Weights of a small transformer language model.
Architecture: RMSNorm before each block, rotary positions, no biases in attention or MLP, untied embeddings.
Each number is 128 + 32 x the weight over the matrix's rms, rounded and kept within 0 to 255. Layers, rows and columns count from 0.

# layer 9 attention query, 320x320, rms 0.0366, rows 0-84, columns 0-79
[[123 152 135  94 138 154 134 145 133 123 162 197  94 123 115 115 163 121 124 138 132  94 147 142 145 138 113 102 143 128 126 142 116 150 103 142  65 156 141 159 134 137  85 107  90 125 123 141 139 123 144  76 132 110 163 100 111 137 126  85  97  97 116  96 125 115  86 115 139 139 129 182 110 136 131 111 122 128 146 105]
 [ 90  98 137 197  80 145 136 117 106 157 154 136  75 148 114 111 134 156 105 141 131  98  89 170 137 131 137 155 133 168 106 114 126  92 105 103 149 197  98 122 111 127 114 143 116 160 115 142 165 171 180  62  81  98 127  77 164 135 174 166 122 134 146 160 165  86 133 142  84  92 155 140 145 125 132 128 142  91 125 151]
 [122  64  90 127  98 167 129 110 131 146 164 129 147 147 118 149  81 111 101 158 127 121 107 135 108 119 144 154 117 142  84 130 128 143 158 122 144 137 122 136 112 154 128 143 116 140  90 117 116 148 158  71  89 115 150 103 141  90 162 118  71  56 132 138 115 139 142 116 117  71  76  90 101 165 138  85  91 157 140 107]
 [140 187 197 143 122  99 132 154  48 125  70  76 187 105 148 157 171 171 114 122 154 147 126 140  70 105  89  80 144 112 153  75 215 102 112 132 161 114 134  96 140 144 144  56 107  69  82 148 103 153 127 197  81 154 154 210  88 168 161 155 150 127 134 129 120 156 131 122 112 137 125 161  82 136 139 119 144 167 148 147]
 [143 126 111 139  99 139 159 128 128 112 161  89  54 169 132 131 122  90 177 154 149 115 165 148 143 104 143  80 134 122 125  81  77 144 159 112  91 128 146 134  77 153 205 117 118 128 195  82 107 120 136 118 125 150 142 155 124 127 108 141 129 119 171 140 121  96 138 152 171 155 163 122  99  80 123 121 157 116 134 152]
 [ 90  56 131 137 134 132 132 149 165 142 169 168 112  95  94 133  93 151 105 168 154 110 128  85 134 107 105 160  67 148 150 153  87 126 110 151 144 119 130 129 118 133 126 153 176 149 107 111  78 119  87  89 157 117 141  92 170  62 132 132 131  65 220 198 152 118  46 112 167  69  79 168 118 171 138 106 187 152 109  94]
 [ 35 103 129 163 158 136 182 103 116 110 124 172  76  93 171 102 140  83 111 103 111  98 138 140  79 137 192 111 173  89 148 144  88 161 137  99  88 121 113 156 157 169 130  90 139 135 182 142 126 101 136  78 185 105 139 156 137 145 143 133 130 122 165 111 108  65 155 113 167 146 159 173 157 122 164 119 163 158 132 135]
 [135 108 123  87 122 126 152 142 174 122 144 153 146 184 152 166 184 106 212  98  93 138 135  82 130 134 199 120 143 117 149 101  98 137 161 123 119 140 140 140 102 118 144  91 111 110 169 128 138 125 125 143 160 110  63 128 104 147 119 177 171  88  92  48 116  71 128 100 152 168 189 119 156  62 105 158  61 131 162 171]
 [210 216  89 122 107 113 170 172 130 122  73  85 104 104 113 150 169 127 124 113 111 144  94 169 116 128  90 108 160  83 157 124 154 108  92 102 134 103 123  80 140 142 134 118 130  82 113 136 144 142 199 180 126 138 109 180 104 139 150 133 123 131 130  93 129 139  91 120 130 161 184 114 127 157 110 126  80 109 139 131]
 [115  63 134 154 163 134 118 131 174  74 118 113 141 103 150 117  97 127 105 113 146  43 129 104 163 154 162 136  87 103 109 125 113 136  94 141 107 120 151 109 148 102 111 128 160 144 116 158 112 188 118  95 181 128 153 107 117 149 139 117 118 101 131 147  85 107 133 145 119 134 112 148 140 105 126  69 169 132 169 115]
 [ 89  70 136 136  98 114 195 115 101 171  96 137 143 133 151 118 109 163 158 151 102 137 166 146 104 131 131  36 165 134 147 130 122  46 179 105 173 157 136 108 103 174 121 127 102 145 105  98 100 137  94 127 112 155 164 116  98  96  97 153 181 125  82 127 144 166 102 129  73 139 161 179 151 163 109 150 133 126  74  97]
 [199  80 108 142  74 156  96 164  66 112 120  88 153 175 126  84  77 145 102 132 128 184 132 178 119 150 128 125 111 173  69 133 142 140 135 162 159 143 193 149 169 125 108 166  87 133 105 141 118 118 116 104 114 109 126 154 194  93 183 122 119 109  95 107 147 160 106 115 115  96  80 147 147 172 194  95  86 125  80  99]
 [140 122 147 143  82  64  95 161 112 109 167 110 116  89 118 118  73 103 102 196 132  66  90 100 127 104  98 156 144  69 144 134  87 152 128 138 144 106  98 112 105 116  36 117  95 142 138 129 131 122  71 192 116 141 126 135 127 105  70 123  95 105 119 137 132  91 116 115  78 160 137 119 127  87 132 133 152 120 146 125]
 [ 82  58 127  63 138 143 134 119 127 164 129 166 133 102 156 137 134 120 105 165 112 104  77 142 101  61  89 113 107 111 110 127 104  99 163 105 117 159  64 148  90 109 132 156 112 133 126 127 147 152 130 140 177 126 141 133 158 163 108 142 112 100 134 175 107  80 101 164 131 108 133 134  99  80 184 197  49 140  83 172]
 [117  90 116 144 119  98 147 169 157 193 118 150 167 164 148 158 113 168 147 150 176 118 152  87 125 100 116 134 135 121  64 136 188 138 113 116 170 138 142 178 105 137 139 139  97 127 132 127 125 176  35  67 114 140 161 130 184 118 151 184 146  66  96 148 148 115 166 126 148  90  95 130 126 138 134 154 149 151  79  70]
 [186  85 201 148 120 150  88 184 142  51 180  89 139 122  54 156 135  58 155  92 112  93 160 144  59  78 135 156 124 134 140 126 147 125 138 161 109 140 118 130 122 109 102 158 147  69  99 114 152 114 143 188 127 161 134 118 130 144 131 168 103 180 151 149 111 128 128 151 104 122 132 107 135 121 181 171 139 138 147 160]
 [160 187 162 144 128  64 110 153 144 106 139 123  78  86 118 181 155 144  97 118 136  81 158  79 135 114 113 134 151  70 123 149  98  82 140 102 172 158 133 127 108 133 100 130 160 123 156 248 138 159 107 158 178 130 117 201  90 127  86 122 120 157 122 137 143 102 156 206 138 186 149 113 175  82 178 136 206 117 136 118]
 [114  72  93 131 143 122  79 152  53 101 113   8 125  89 131  96 136 135 144 178 133 144  95 107 176 200 158  90 105 140 162 144  99 133 152  93 126 183 170  97  91 126 140  90  96 199 149 138 102 141 139 115 105 183 160 161 128 118 110 162  88  50 142 134 105 107 157 177 157  47 108  98  99 121 164  95 163 110 101  93]
 [ 56 126  68  50 101 126 154  94 110 146  66 158 166 195 186 126  91 143 123 110  77 126 141  98  61 122 143 228 196 109 141 102 120 116 109 126 166 171  78 104 162  70 139 135  73 164  68 128 133 162 101  94  94 135 145 151 154  86 139 157 126 168 149 126 188  94 150 155  93  94 172 138 118 161 109 148 140 107 144 182]
 [ 50  88 133 122 141 115  76 144 131  89 153 107 113 142  47 210 173 124 105 126 163  86 156 255  79 136  89 162 123 107 168 151 154 147  58 161 147 131 100 196  49  98 188 172  82 146 145 142 148 142 126 165 112 166 138 182 184 164 151  76 101 147 163 152 124 119 120 129 111  98 129 156 140 109 130 144  62 138 124 218]
 [125  95 149 202 134 145 161  95  87 144 131 169 142  61 100  82 128 204 129 127 149  91 126 227 128  79 130  96 108 106 166  86  65 177 228 130 146 109 198 154  78 119 111 167 119 183 215 138 170 173 145 126  52 128 176 145 114 103 185 190  81  99 152 102 149 151 105 178 118 114 156 205 141 118 100  95 115 116 158  90]
 [130 179 184 125  73 132 113 153 147  92  94  80 130 207 178  91  89 102 115 156 112  67 138 114 132 122 178 133 130  72 106  71  95 214 122 163 135 157 127 200  63 149 146 110  91 161 149 132 113 166 195 100  70 131 154  99 157 119 173 100 100 113 175 164 170 171 118  56 113 109 113  73 139  70 150  91  68 131  70 168]
 [125 119 141 128 200 123 115 163 133  84 203 142 122  67 120  98 150 185 108 185 140 109 224 120  89  99 106 125  83 144 116 128 131  72  97 157 111 122 120 124 151 119 133 141 128 118 117  72 107 111  65 151 149 190  97 105 138 124  72 140 114 102 111 121  93 150  89 121 236 150  88 135 119 163 144 140 142  76  76  93]
 [157 118 176  98 192 143 114 102  83  95  87 111 128  84 167  55 127 111 154 127 158 128 165  92 163 104 104 101  99  97 139 217 108 109 124  38 136 104  73 148 125 147 160 106 128 146  87 172  96 147  89 109 111  73 123 171 195  92 216 172  69 153 117 180  86  88  34 167 161 163 124 157  92 236  95 188 130 171 144  84]
 [101  34 137  90 155  92 140 225 180 157 104 142 103 126  66 129 144 117 111 119  98 180  94 125 177  86  41 147 140  85 201 141 130  18 124 167  84 160  80 131 104 157 116 164 175  91 214 150 178 126 119  90 185 144 129  94 175 137  75 122 114 203 121  42 139 113  87 123  83 151 102 126 131  53 191 103  87 145 161 187]
 [153 120  74 185 120 149 148 168 138 226 153 151 113  66  90 118  92 174 167  96 194 146  67  60  94 120 155 135 120  92 102 105 213 114 164 112  77  49 141 110 128 131 144 147 108 118 219 126  64  89  81 171  94 214 127 166  91 197 106 142 138 159 139  78 100 158 116 156 142 102  60 153  76 144 159 113  85 181 119 148]
 [ 94  95 125 176 140 125  68  84 109  97   0  96 158  69 160 148 154 109 108 150 134  73  86  64  90 194  88 171 122 102  64 135 131 116 188 101 130 175 138 123 107 135 141 176  69  90  77 128 128 132 111 164  84  81  91 169 108 112  88  96 138 115 154 138 119  52 159  89  47 218 146 160 158 246 142 121 129 146 125  75]
 [170 145 202  95 179 134 191 155 174  82 133 158 160 139 135 138 123 156  81 182 221 179  70 139 113 100  55 118 131 130 138 196 126 141  94 199 139 216 112 135 138 145  81  88  98 156 148 164 149 141 105 124 165 138 129 159 126 131 130 196 148  98 120 167 154 158 165 136 109  94  84 113 147 145 110 151 140  27 126 164]
 [162 227 241 224 195  98  82 188 131  94 130  87 172  77 120 188 162 139 142  64 140 141 156 134 141 205 115 141  40  67 124 171 131 193 137 198 133 177  53 144 100 114 128 120 209  91  77 193 118 140 128 171 152  96 126  74 139 151 171  74  82 104 134 185 187  83 120 155 136 134 118 102 113  86 127 145 163 126 104 222]
 [155 171 150 135 136  96 100 162  31 142  91 105  72 116  71 107 122 174  81 121 172 112 122 149 199 111 124 102  77 174 116 183 121 131 115  91 148 161 100  75 130 108 138 134 147 152 145 143  24 151 102 146  81 151 152 178 139 180 204 129  88 136 119 165 114 144 131 133 152 139  65 117 135 109  76 162 152 154 129 140]
 [ 88  87 133 120 142  88 157 133 183  37 190 114 145 103 142 130 157 100 152 152 102 123 105 135 151 146 147 107  93 106 124  91 178 132 197  88 119  98 192 140 175 151 151 185 160 141 110 120 140 179 115 137  73 180 109 104 137 180  99 105 139 188 141  80 160 136 136 117  83 112 162 108 102 130 172 157 139 164 188 176]
 [ 98 172 129 117 200 129 121 112 132 156  83 137 126 153 168 181 100 127 110 190 186  96 159  31 164 127  73 100 112  88 159 120 142 114 110 126 130 132 129 142 177 124  56 154 126 132 182 127 177 155 159 146 145  88 199 199  78 129 176 160  45 185 154  80 109 102 178 176 101 159 142  78 111  86 111 100 139 140 123 120]
 [ 42  49 102 170  97 137 108 110 137 147 193 131 137 111 108 102  58 135 146 127 130 148 137  97 150 134 186 165  87 185 124 136  79 141 156 125 118 128  78 108 163  88 111 165 100 148 148  87 135  88 152  67 140  96 118  35 152 110  96 134  79 110 122 155 156 109 105 123 123 118 134  83 123 130 153 135 120 129 141 149]
 [153 116  89 129 104 156 155 109 136 128 102  84 112 146 151 181 141  86  80 139 117 118 122 174 163 157 130  94 145 130 116 131  72 142 118  68  82 135  80 174  84 137 101 147 116  98 163 135 128  97 121  78 139 134  94  91 125 122  96  98 108 173 119  87 103 119 166  94 140 106 164  98 152 132 127 121 102 145 145 104]
 [102  78 110 148 102 127 121 108 203 150 165 137  91 121 125  88  90  97 142 137 154  69 146 123 133 153 151 122 106 139 119 168 102 139 165 109 120 145 122 117  87 112 131 176 104 131 141 117 160 133 174  94 156 128 130  63 140  65 102 181 123 115 169 177 157 100 119 135 130 111 133  69 171 128 128 136 132  96 130 119]
 [147  58 119 113  93 152 101 145  80 178 143 139 132 122 149 137 103 115  92 169 174 161 135 133 144  91  76 126 117 166 124 173 100 123 121 151 142 138 142 137 125 111  92 133 146 141  73 139 127 164 151 108  91 123 129 139 158 105 134 106 106 101 139 130 122 150 118 141 129  74  85 118  70 117 167  99 102 138  78 100]
 [ 89 201  96 144 157  93 123 127  85 109 150 125  87 145  79 132 135 138 102 158 139  86 152 157 116 150  77  96 171  73 135 151 106 108 134 126 105 145 148 148 101 144 107  81 128 124 140 132 118 123 114 178 107 145 131 171 114 168 151 153 122 144 146 139 173 124 132 155 112 224 152 132  80 116 147 115 126  57 109 143]
 [ 85 106 106 141 149 139 151  83 115  64 149  86  78 177  84 122 131 132 124 188 113 105 109 142 155 136 174 160 105 119 124 116  42 142 145  97  80 148 112 122 114 125 158 151 152 155 139 118  98 112 196 120 139 141  86 104  93 130 115 124 136 165 101 144 150 112 114 138 151 189 123 144 119 102 146 167 108  76 145 125]
 [ 63 117 151  80  96 121 158 133 139  97 150 153 149  91 163 125 124 159  89 162 146 131 113 136 135 150 160 164 135 117 150 146 144 132  78 117 132 154 110  86 136 103 147 129  96 183 139 174 144 138  90  94 152 115 126 104 149  76  70 162 112 137 117 120  89 103 137 105 148 158 151  76 118 132 125 144 119  77 114 104]
 [143 148  78  79 100 126 172 138  70 167 168 138 134 154 138 127 134 123 158 142  91 161 115 143 116  48 100  71 164 129 141 132  54 129 123  59 105  94 123 150 137 182  54 103 115  87 140 149 128 110 162 173 122 188  63 169 111 202 152 172 148 217 171 129 137 152 126 173 100 172 138 153 100 103 142 142 114 122  87 164]
 [ 94 128 144 117 144 179 142 132 139 162 124 166 152 153 173 154 115 141 145 104 149 153 165  82 135 149 111 148  99 174 105 124 216 130  72 111 137 150 164 170 150  89 148 108 108 102  82 158 120 135  74  76  87 100 123 120 134 121 167 118 156 133 142  53 149 134 160  57 165  98  83  83 141 162 153 135 105 214  85 111]
 [135 137 152 176 153 199 146  88 150 106 151 148 104 163 139 173 113 128 179  99 103 122 158 125  98 142 198  93 152  95 113 132 186 215  71 149 136 121  85 120 115 118 141  91 161 121 176  98 137  60  74  91 135 118  86 124 162 153 147 113 163 122 120  56 131 105 114 136 167 115 152 139  90 120 136 138 126  83 188 136]
 [124  61  73 161 140 147 119 164 113 117 129 114 122 104 123 116  97 102  79 111 116 134 106 153 129 158  96  74 164 170 127 108 173 109  64 135 125 101  66 165 158 168 107 137 119 132  91 170 130 125 125  77 129 150 137 110 151 139 157  97 130  98 129 168  87 120 165 128 106  48  80 144 125 138 128 103 221 163  53  72]
 [ 80 154 121 106 126 100  93  92 116  80 171 135 122 111 159 140 174  86 110  76 147  80 157 147 162 142 133 159 108 103 123  98 206 111 148 190 125  86 148 126 130 164 194 165 168 113 143 110 109 118 153 132 126  50 127 147 106 132  71  93 124 149  78 114 157 162 133 116 100 139 166  95 154 177 142 122 112 125 203 114]
 [171 163 130 127 141 127 115 123  98  57 180  49 119 173  84 102 145 158 158 139  97 114 120 128 108  93 112  77 155 123 122 174 130 138 133  93 180 130 163  60 104 168  94 131 156 163 122 134 139 134 183 141 137 162  77 132  64 146 155 106  82 165  49 145 116 167 146 108 116 164 164 165 138 112  85 111  89 131 124 170]
 [131 122 114  81 107  16 146 192  64  98 109 128 138 107  69 109 192 115 122 100  88 149 127 138 132 117 106 142 116  80 162 145  66 152 169 144 112 169 133 131 156 119 103 115 133  95 166 105 107 159 140 161 112 170 117  98 136 133  96 147 127 174 162 125 108 138 158 147  69 166 143 132 150 137 129 105 117 101  89  95]
 [176 130 144 120 123 108 100 120 139 105 141 185 119 133 108  64 103 115 113 116 178 162 144 152 112  71  77 194 113 177 155 138 166 151 122 172 118 148  60 133 143  98 106 107 123 130 106 161  81 166  82 137 102 140 116 135 171 178  89 114 134 123 133 109 132  70 112  99 136 130 118 138 125 150 150 176 138  94 162  86]
 [ 98 152 149 145 158 121 130 139 141 127 195 140 100  96  87 126 242 160 161 187  94 124 112  89  67 128  98 144 123 123 106 147 141 134 139 146 138 142 157 107  62 234 160 173 108 111 177  64 128 159 133 134 138 129 127 108 160  95 147 136  89 151  63 104 148 117 104  79 101 137 123 121 149 169 112 105  88 139 116 185]
 [ 89 128 121 149 177 178 111 124  91 194 156 152  71 164 106 158 160 168 116 153 192  99 131 158 127 111 149  99 143 166 138 151 165 129  84 180 139 199 100 127  99 112 126 171 115 188 115 152 103  91 156  99  75 158 119 114 115 131 150 139  94 147 122 130 151 180 193 143 103  73 146  86 135  86  59 126 142 135 102 178]
 [174 116 184 135 132 123 141 102 161 131 122 160 119 167 151 128  99 169 132  96 103 157  73 128 148 119 117 127 152 163 138  64 117 146  79 195 180 139 186 140 151 195 152 109 123 122  63 141 106 147 176 146  90 107 159 130  66 127 112 140 178  83 134 140 135  85 131 142 111  79 132 144  97 228  52 183  71 103 161  71]
 [126  59  94 161 136 130 156 197 103 167  81 110  81 170 100 140 124 162 118 152 176 165  97 163 184  94 159 162 144 116 135 135 164  65 191 139  99 151 160 145 160 119  68  40  70 142  93 127  71 114 138  98  98 130 128 102 148 114 144 127 204  90  99 108 126 173 152 126 131  93 134  93  65 110 170 155 158 142  92  75]
 [187 130 176 103 125 130 121 165 127 127  84  26 142 124 127 134 156 158 165  99  87 128  78 130 194  93 160 131 108  20 121 189 151 121 152  80 132 173 153 120 142  77  93 203 122 104 143 127 148 143 159 163  94 156 168 141 131 179  84 147 105  62 135  68 127  38 193 215 144  98 167 116 152  85 131 111 189 140 135 159]
 [186 107 137  55  58 152  71 210 124  85 137  70  80  71 125 203 103  80 117 164 160 105  76 211 183 155 166 151 129  81 105 158 174 133 134 124 121 165 170 125 137  74 103  42  67  96 155 110 134  85  71 169 107  55 136 125 132 118 129  56  77 142 107  64 151  85 148 169 101 156 148  78 216 154 157 148 125  64 120  99]
 [101 165 151 123  88  66  85 147 172 122 142 118 151 106 179  87 141 166 208  79 110 117 137 106 100  75 141 140 151 108 121 141 133 174 180 109 149 119 154  53 191 150 131 131  80 127  96 178  87 190  99 110 125  94 122 138 101 141  62  78 171  68 185 102 146  90  89 128 188  94 143  71 148 101 127 146 141  94 141  98]
 [193 128 150 105 122  88 119  92 160 135 131 146  86  81 109 146 123 138 191 182  84 204 103  88 162 118 113 143 148 109 116 166  47 150 170 119 119  85 189 143  50  84  99 114 111 152 119 103  93  68 166 153 106 188 115 145 133 131 151 140 133 107  88 107 144  40  63 120 101 134 104  62 125 102 170  84  66 143  85  63]
 [171 142 113 102  70 158 177 116 168 109 224 135  94 156 202 125  96 147 141 183  93 134  71 129  79 106  69 117 135  50  80 126 155 134 136 103  96 110 101 150 176  82 187 160 116  82 162 185  84 140  81 100 118 138 117 176  67 139  81  97 120 121 161 113  99 144 116 105 139 146 117 121 104 107 135 143 178 144 178  97]
 [104  93 158 229 117  95 136 152 103 170 103 119 160 100 137  83 142 133 220 124 168 140  67  69 169  75 187  72 109 118 153 138 150 163 116 125 168 152 171 166  52  83 148  64 109 153 244 105 115  89 168  96 174 211  88 110 122  59 113 133 128  45 139  68 163 127 133 166 128 166  99 135 114  92 105 107 164 180 163  71]
 [ 94 100 130 137 188 103 165 127 144 175 109 160 125 145  78 127 161 199 135 136  14 110  60 174 110  74 136 126  88  68 127 197  91 132 108 126 164 169  87  60  85 156 180 122  87  77  68 138  55 125 157 172  92 127 140 163 167 120  74 152 141 120 136 131 144 110 100 217 142  73  61 172 131 187 129 194 169 237 116 107]
 [ 54 154 162 148 128  19  69 127  91 210  49 155 190  67 136 165 126 139 197  91 125 144 153 110 142 114 131 110 140 102 151  94 148  82 169 180  92 118 124 137 177  64 208 122 120 109 104 153 128 162 113 132 118 195 125 140 126 168 101  99  38  92 110 100 133 133  74 118  24 141 114 145 172 101 145 138 210  62 149 135]
 [160  64 124 163  65 107 158 156 157 100 136  71  68 157 187 124 114 168 134 108  72 119 167  89 165 102 170 104 117 109 111  82 149 168 178 120 154  53 157 123 147 146 157 118 170 107 192 103 104  62 131  82 120 138 158  70 151 171 125 124  94  81 131  79 188 162  76 140  91  78 145 128 127 157 118 109  83 182  72 138]
 [ 99  61  70 153 152 193 152 118 230 106 139 138  99 109  73 179  71  99 115 160 109  95 114  94 126 176 127 153 174 128 114 180 192 120  63 136 162 138  82 120 196  94  78 183  60 148 165 126 123 147 129 140  96 119 142 113  28 179 141 139 191 166 170  99 151 213 113 161 101  76 169  95 120 137 154 171 146 167 179 227]
 [139  76  79 108 152  91  79  82 130  93 103 110 150  80 131  99 143 115 102 164 128  88 157  96 110  91 105 131  62 135 147  82  84  58 235 196  99 228 174 157 150 108 118  92 124 158 187 135 143 201  81 162 122 100 141  90 136 158 110 172 153 138  83 152 185  65 101 144  82 107 106 127 174  93 149 103  85 137 141 111]
 [ 87 138 135 161  83 116 124 173 179 130 140 154 165  85 125 142 113 112 177 155  96 156 130  99 132  82 141 147 137  88  98 131 190 135  92  89 109 160  91 154 158  96  87  89 153 167 108 127   0 165 106 162  65 212  39 101 250 108  53  55 105 103 128 174  67 222 115 103 129 123 156  92  82 138 163 127 184 130 162 143]
 [177  60  89  70 174 163 143  97  89  43  82 147 178  69  76  34 132  88 165 113 167 107 117 127 131  91 100 108 118 150  95 174 144  86 193 117  97 109 141 139  30 142 142 164  92  61 167 133  93 105 169 105  70 128 159 137 108  76 144 200 117  85 148 106  44 151 137 183  91 156 122 133  82 144  88  60 137 122 144 159]
 [110  98 151 154 147 134 135 105 129 109 159 121 163 143 144 148 149 100 107 131 111 107  93 121 103  73 140 103 110  98 151 118 143 126 126 135 147 140 151 119 168 102 135 143 153 121  98 128  93 135 100 121 141 128 134 110 143 109 138 150 112 129 136 127 127 115 148 126 149 121 182 179 125 120 158 110 151 139 131 119]
 [122 165 120 104 119  81 119  81 126 120 108 198 166  76 143 190 123 140 125 109 115 132 104 108 106 149  90 147  54 115  69 160  94 164 135 138 158 147  95 105 122 106 118 151 154 150 169  98 112 139 141 126 125 117 146 198 152 143 112 128 126 141 127 173 107 176 136 103 172 103 140 137 134 109  80 172  99 141 113  95]
 [209 129 145 119 123 131 130  77 127 136 101 145 129 123  94 123 137 142 138  76 137 176 144  99 101 144 125 168  89 158  72 109  83  84 151 125 182 105 131 116  71 115 147  78 122 174 119 147 139  96 148 150  91 108 135 121 138 109 142 101 114 125 158 139 155 170 141 145 139 101 142 122 136 141 107 133 145  98 105 138]
 [121 105  31 167 177 136 142  74  87 110 138 135 133  98 122 170 142 133  86 154 106 141 121 136 110 103 109 109 157 153  88 138  97 120 161  84 145  99 104 141 131 155 114  99  70 126 109 130 152 134 149 137 103  83 117 139 187  72 142 103 135 150 140 187 122 113 160 180 157 106  84 110 122 114 163  93 143 132 136  76]
 [151 142 119  97 136 143 130 107 108  93 136 179 206 154 150 101 101 156  89 102  66 109 115 127 116 101 151 109 101 182 136  75 127 118 113  72 149 135  80 114 117 102 125 147 165 165 179 155 119 111 135 158 135 144 121 134 190 131 154 122 102 164 115 131  85 179 107 100 153 106  82 141 135 164 136 157 142 112 111 137]
 [151 147 125  78 132 124 142  86 152  93 131 159 132 142 170 122 133 137 112 117 114  93 135 135 151 183 109 106 152 137 136 177 100 119 147  85 144 145 118 130 117 162 143 111 173 139 114 127 106 134 136 125  82 150 117 162 132 145 106  73 103 122 139 161 135 138  89 144 167 136  75  79 136 145 120 161 211 163 131 117]
 [114 119 142 157 151 103 115 103 120 140 120  98 162 116  98 121 128 139 120  74 111 105 111 145 127 176 106 161 131 152  94 134 144 120  91  95 159 140 150 154 117 180 101 136 147 146 122  81 135 132 107  97 129 164 170 103 145 120 112  39 106 140 118 160 147  89 151 105 156 155  97 110 189  97 157 130 118 101 143 152]
 [133 109 114 155 152  45 147 138 158 162 100 150 105  95 118  55  91  95 178 116 132 138 156 152  94 133 145 114 195 196 229 152 132 137  99 161 115  86 158 167  84 131 126 137 160 142 116  97 115 166  81 142 122 135 111 145 105  71 107 152 135  90 178 170  94 144 134 127 194 145 115 151 103 131 119 162 136  84 136 139]
 [110 105 121 104 133 110  98 101 112  85 156 142 152 131 100 117 107 155  64 157  95 128 140 168  91 143 168 136 124 153 115 148 152 144 114 125 142 156 117 117 151 109 100 184 136 170 169 127 122 147 177 126 104 121 153 154 128 123 108 144 115 128 187 133 109 102 116 143 129 119 153  90 173 171 129 136 128 116  52 189]
 [101 141 143 157  84 145  70 172 108  97 102 177 126 159 100 159 159 141 138 103 126  94 112 134 118 119 149 152  88 162 128 184 107 170  37 123 173 112 163 127 117 131  83 119 134  99 120 128 185  78  98 101 159 114 131 132 147 129 202  59  89 143 176 114 172  56 103 147 183 117 145 157 203  98  92 115 161  80 159 206]
 [156 103 111 136 109 200 105 138 140 144  93 112 115 151 134 133 117 143 141 134 152 129 114 122 151 145 150 123 174 110  98 144 120 129 121 171 126 101 136  97 125 135 150 138  99 124 116  99 126 130 127 143 146 159 123 151 114  95 135 127 128 144 134 147  85  43 111 115 116 185 153 163 141 101 144 124 122 100 167 158]
 [ 89 130 123 109 102 128 137 105 130 120 146  60 170  93 130 153 119 187 123 142 122  94 161 132 195 139 112 117 127 163 125 109 157 125 150  93 121 101 122 102 135  95 163 139 147 134 100 128 141 159 164 138 127 166 154 100 114 120 147 101 149 127 157 125 163 100 123 100 167  83  84  78 134 132 171 114 119 135  92  91]
 [105 174  80 152 149  97 150 168 128 136 155 153 156 137 102 156  78 161 138 115 137 119 158 140 120 118 147 112 158 142 130 137 100  98 173 137 127  87 190 188 133 143 169 130 156 143 106 113 133 158 115  96 111 103 136 152 113 141 133 152 169 137 142 109 119 119 145 105  73 133  94  93 129 116 101 102 168 108 131  87]
 [ 77 151 106 165 128 139 142 160 118  98 139 153 118 154 116 145 175 121  96  93 133 109 141  84 121 116 142 138 166 168 160 132 147 113  92 107 119 159 151 175 116 120 129 107  87  87  94 123 126 126 129  67 112 127 115 157 106  95 170 128 151 105 184 113 169  99 100  89 145 108 150 133 140 132 104 137 104 105 122 146]
 [146 170 108  80 121  96 153 129 110 101 119 131 100  64 170 129 102 141 104  69  77 168 149  97  91 101  74 106  75 148  94 147 160 131 138 159  58 172 127 120 118 141 136 156 131 129 106 151 116 139  68 107 128 130 161 142 129 135 129 151 159 154 135 133 192 126 149 112 132 118  55  82 125 109 128 176 150 124 120 109]
 [104 131  60 119 128 148 144 134 140 122 149 131  94 141 100 112 134 173 102 165 158 122 117 130 144 139 121  86 123 154 120 143 123 142 155 152  85 145 146 125 128 104 152  83 151 114  89 172 111 157  85  84 147 143 138 143 138  93 152 163  81 120 137  58 157 111 205 105 113 135  52  88 120 150  80 143 129 153 165  72]
 [174 186 108  73 166 143 120 103 135  98 155  54 139 155 172 136 123 115 139 166 135 133 116 107 145 139 165 170 121 157  65 123 114  86  82 105  82 103 140 141 122 121 141 133 109 164 117 135 111 118 186 125 136  93 128 112 103 140 129 131 123 137 130 125 153 128 131 122 117 110 143 144 104 103 183  77 128 154  69 118]
 [187 169 135 150 114  97 100  74  72 119 165 147 137  69 131  77 100 125 170 127 100 114  78 143 152 149 167 125 134 101 176  69 134 144  90 115 148 131 199 151 128 142 165 143 169  83  89  88 113 179  95 120 143 100 143 120 156 121 132 104 127 101  97 142 144 170 157 159 115 103 134 157 115 136 184 146 169 115 141 114]
 [150 150  96 118 152 127 102 124 140 156 105 127 168 118 162 121 167  86 123 141 129 181 201  86 126 157 111 111 120 154 123 187  98 138 144 167  87 110 129 133  75 160 116 140 108 120 157 133 117 103 144 128  85 120 138 102  85 123 141  95 121 121 149 137 107 192  76 116 127 118 132 118 110 128 109 165 210 169 153  84]
 [144 193 110 156 105 130 114 184 100 101 150 175  80 110 110 165 110 140  55 161  72 150 127 195 106 168 117 130 125 141 125 145 121 146 189  46 139 121  44 132 119 120 106 119 141 142 197 149 146 115 148 118 124 213 122 102 175 164 134 137 133 114 106  72 107 133 133 136  97 103 120 109 192 130 123 138 105  97 165  93]
 [129 124 154 171 106 121 126 177  79 114 106 121 163  93 136 164 126 109 110 130 165 170 110 110 138 149  96  78 129 148 111 150 164 143  90  94 159 156 152 126  99 138 122 160 166 115 123 193 150 109 111 146  70 134  97 136 131 154  95 119 181 128 178 149  97 148 155 139 110 131  75 165 109  77 121 152 157 151 102 144]]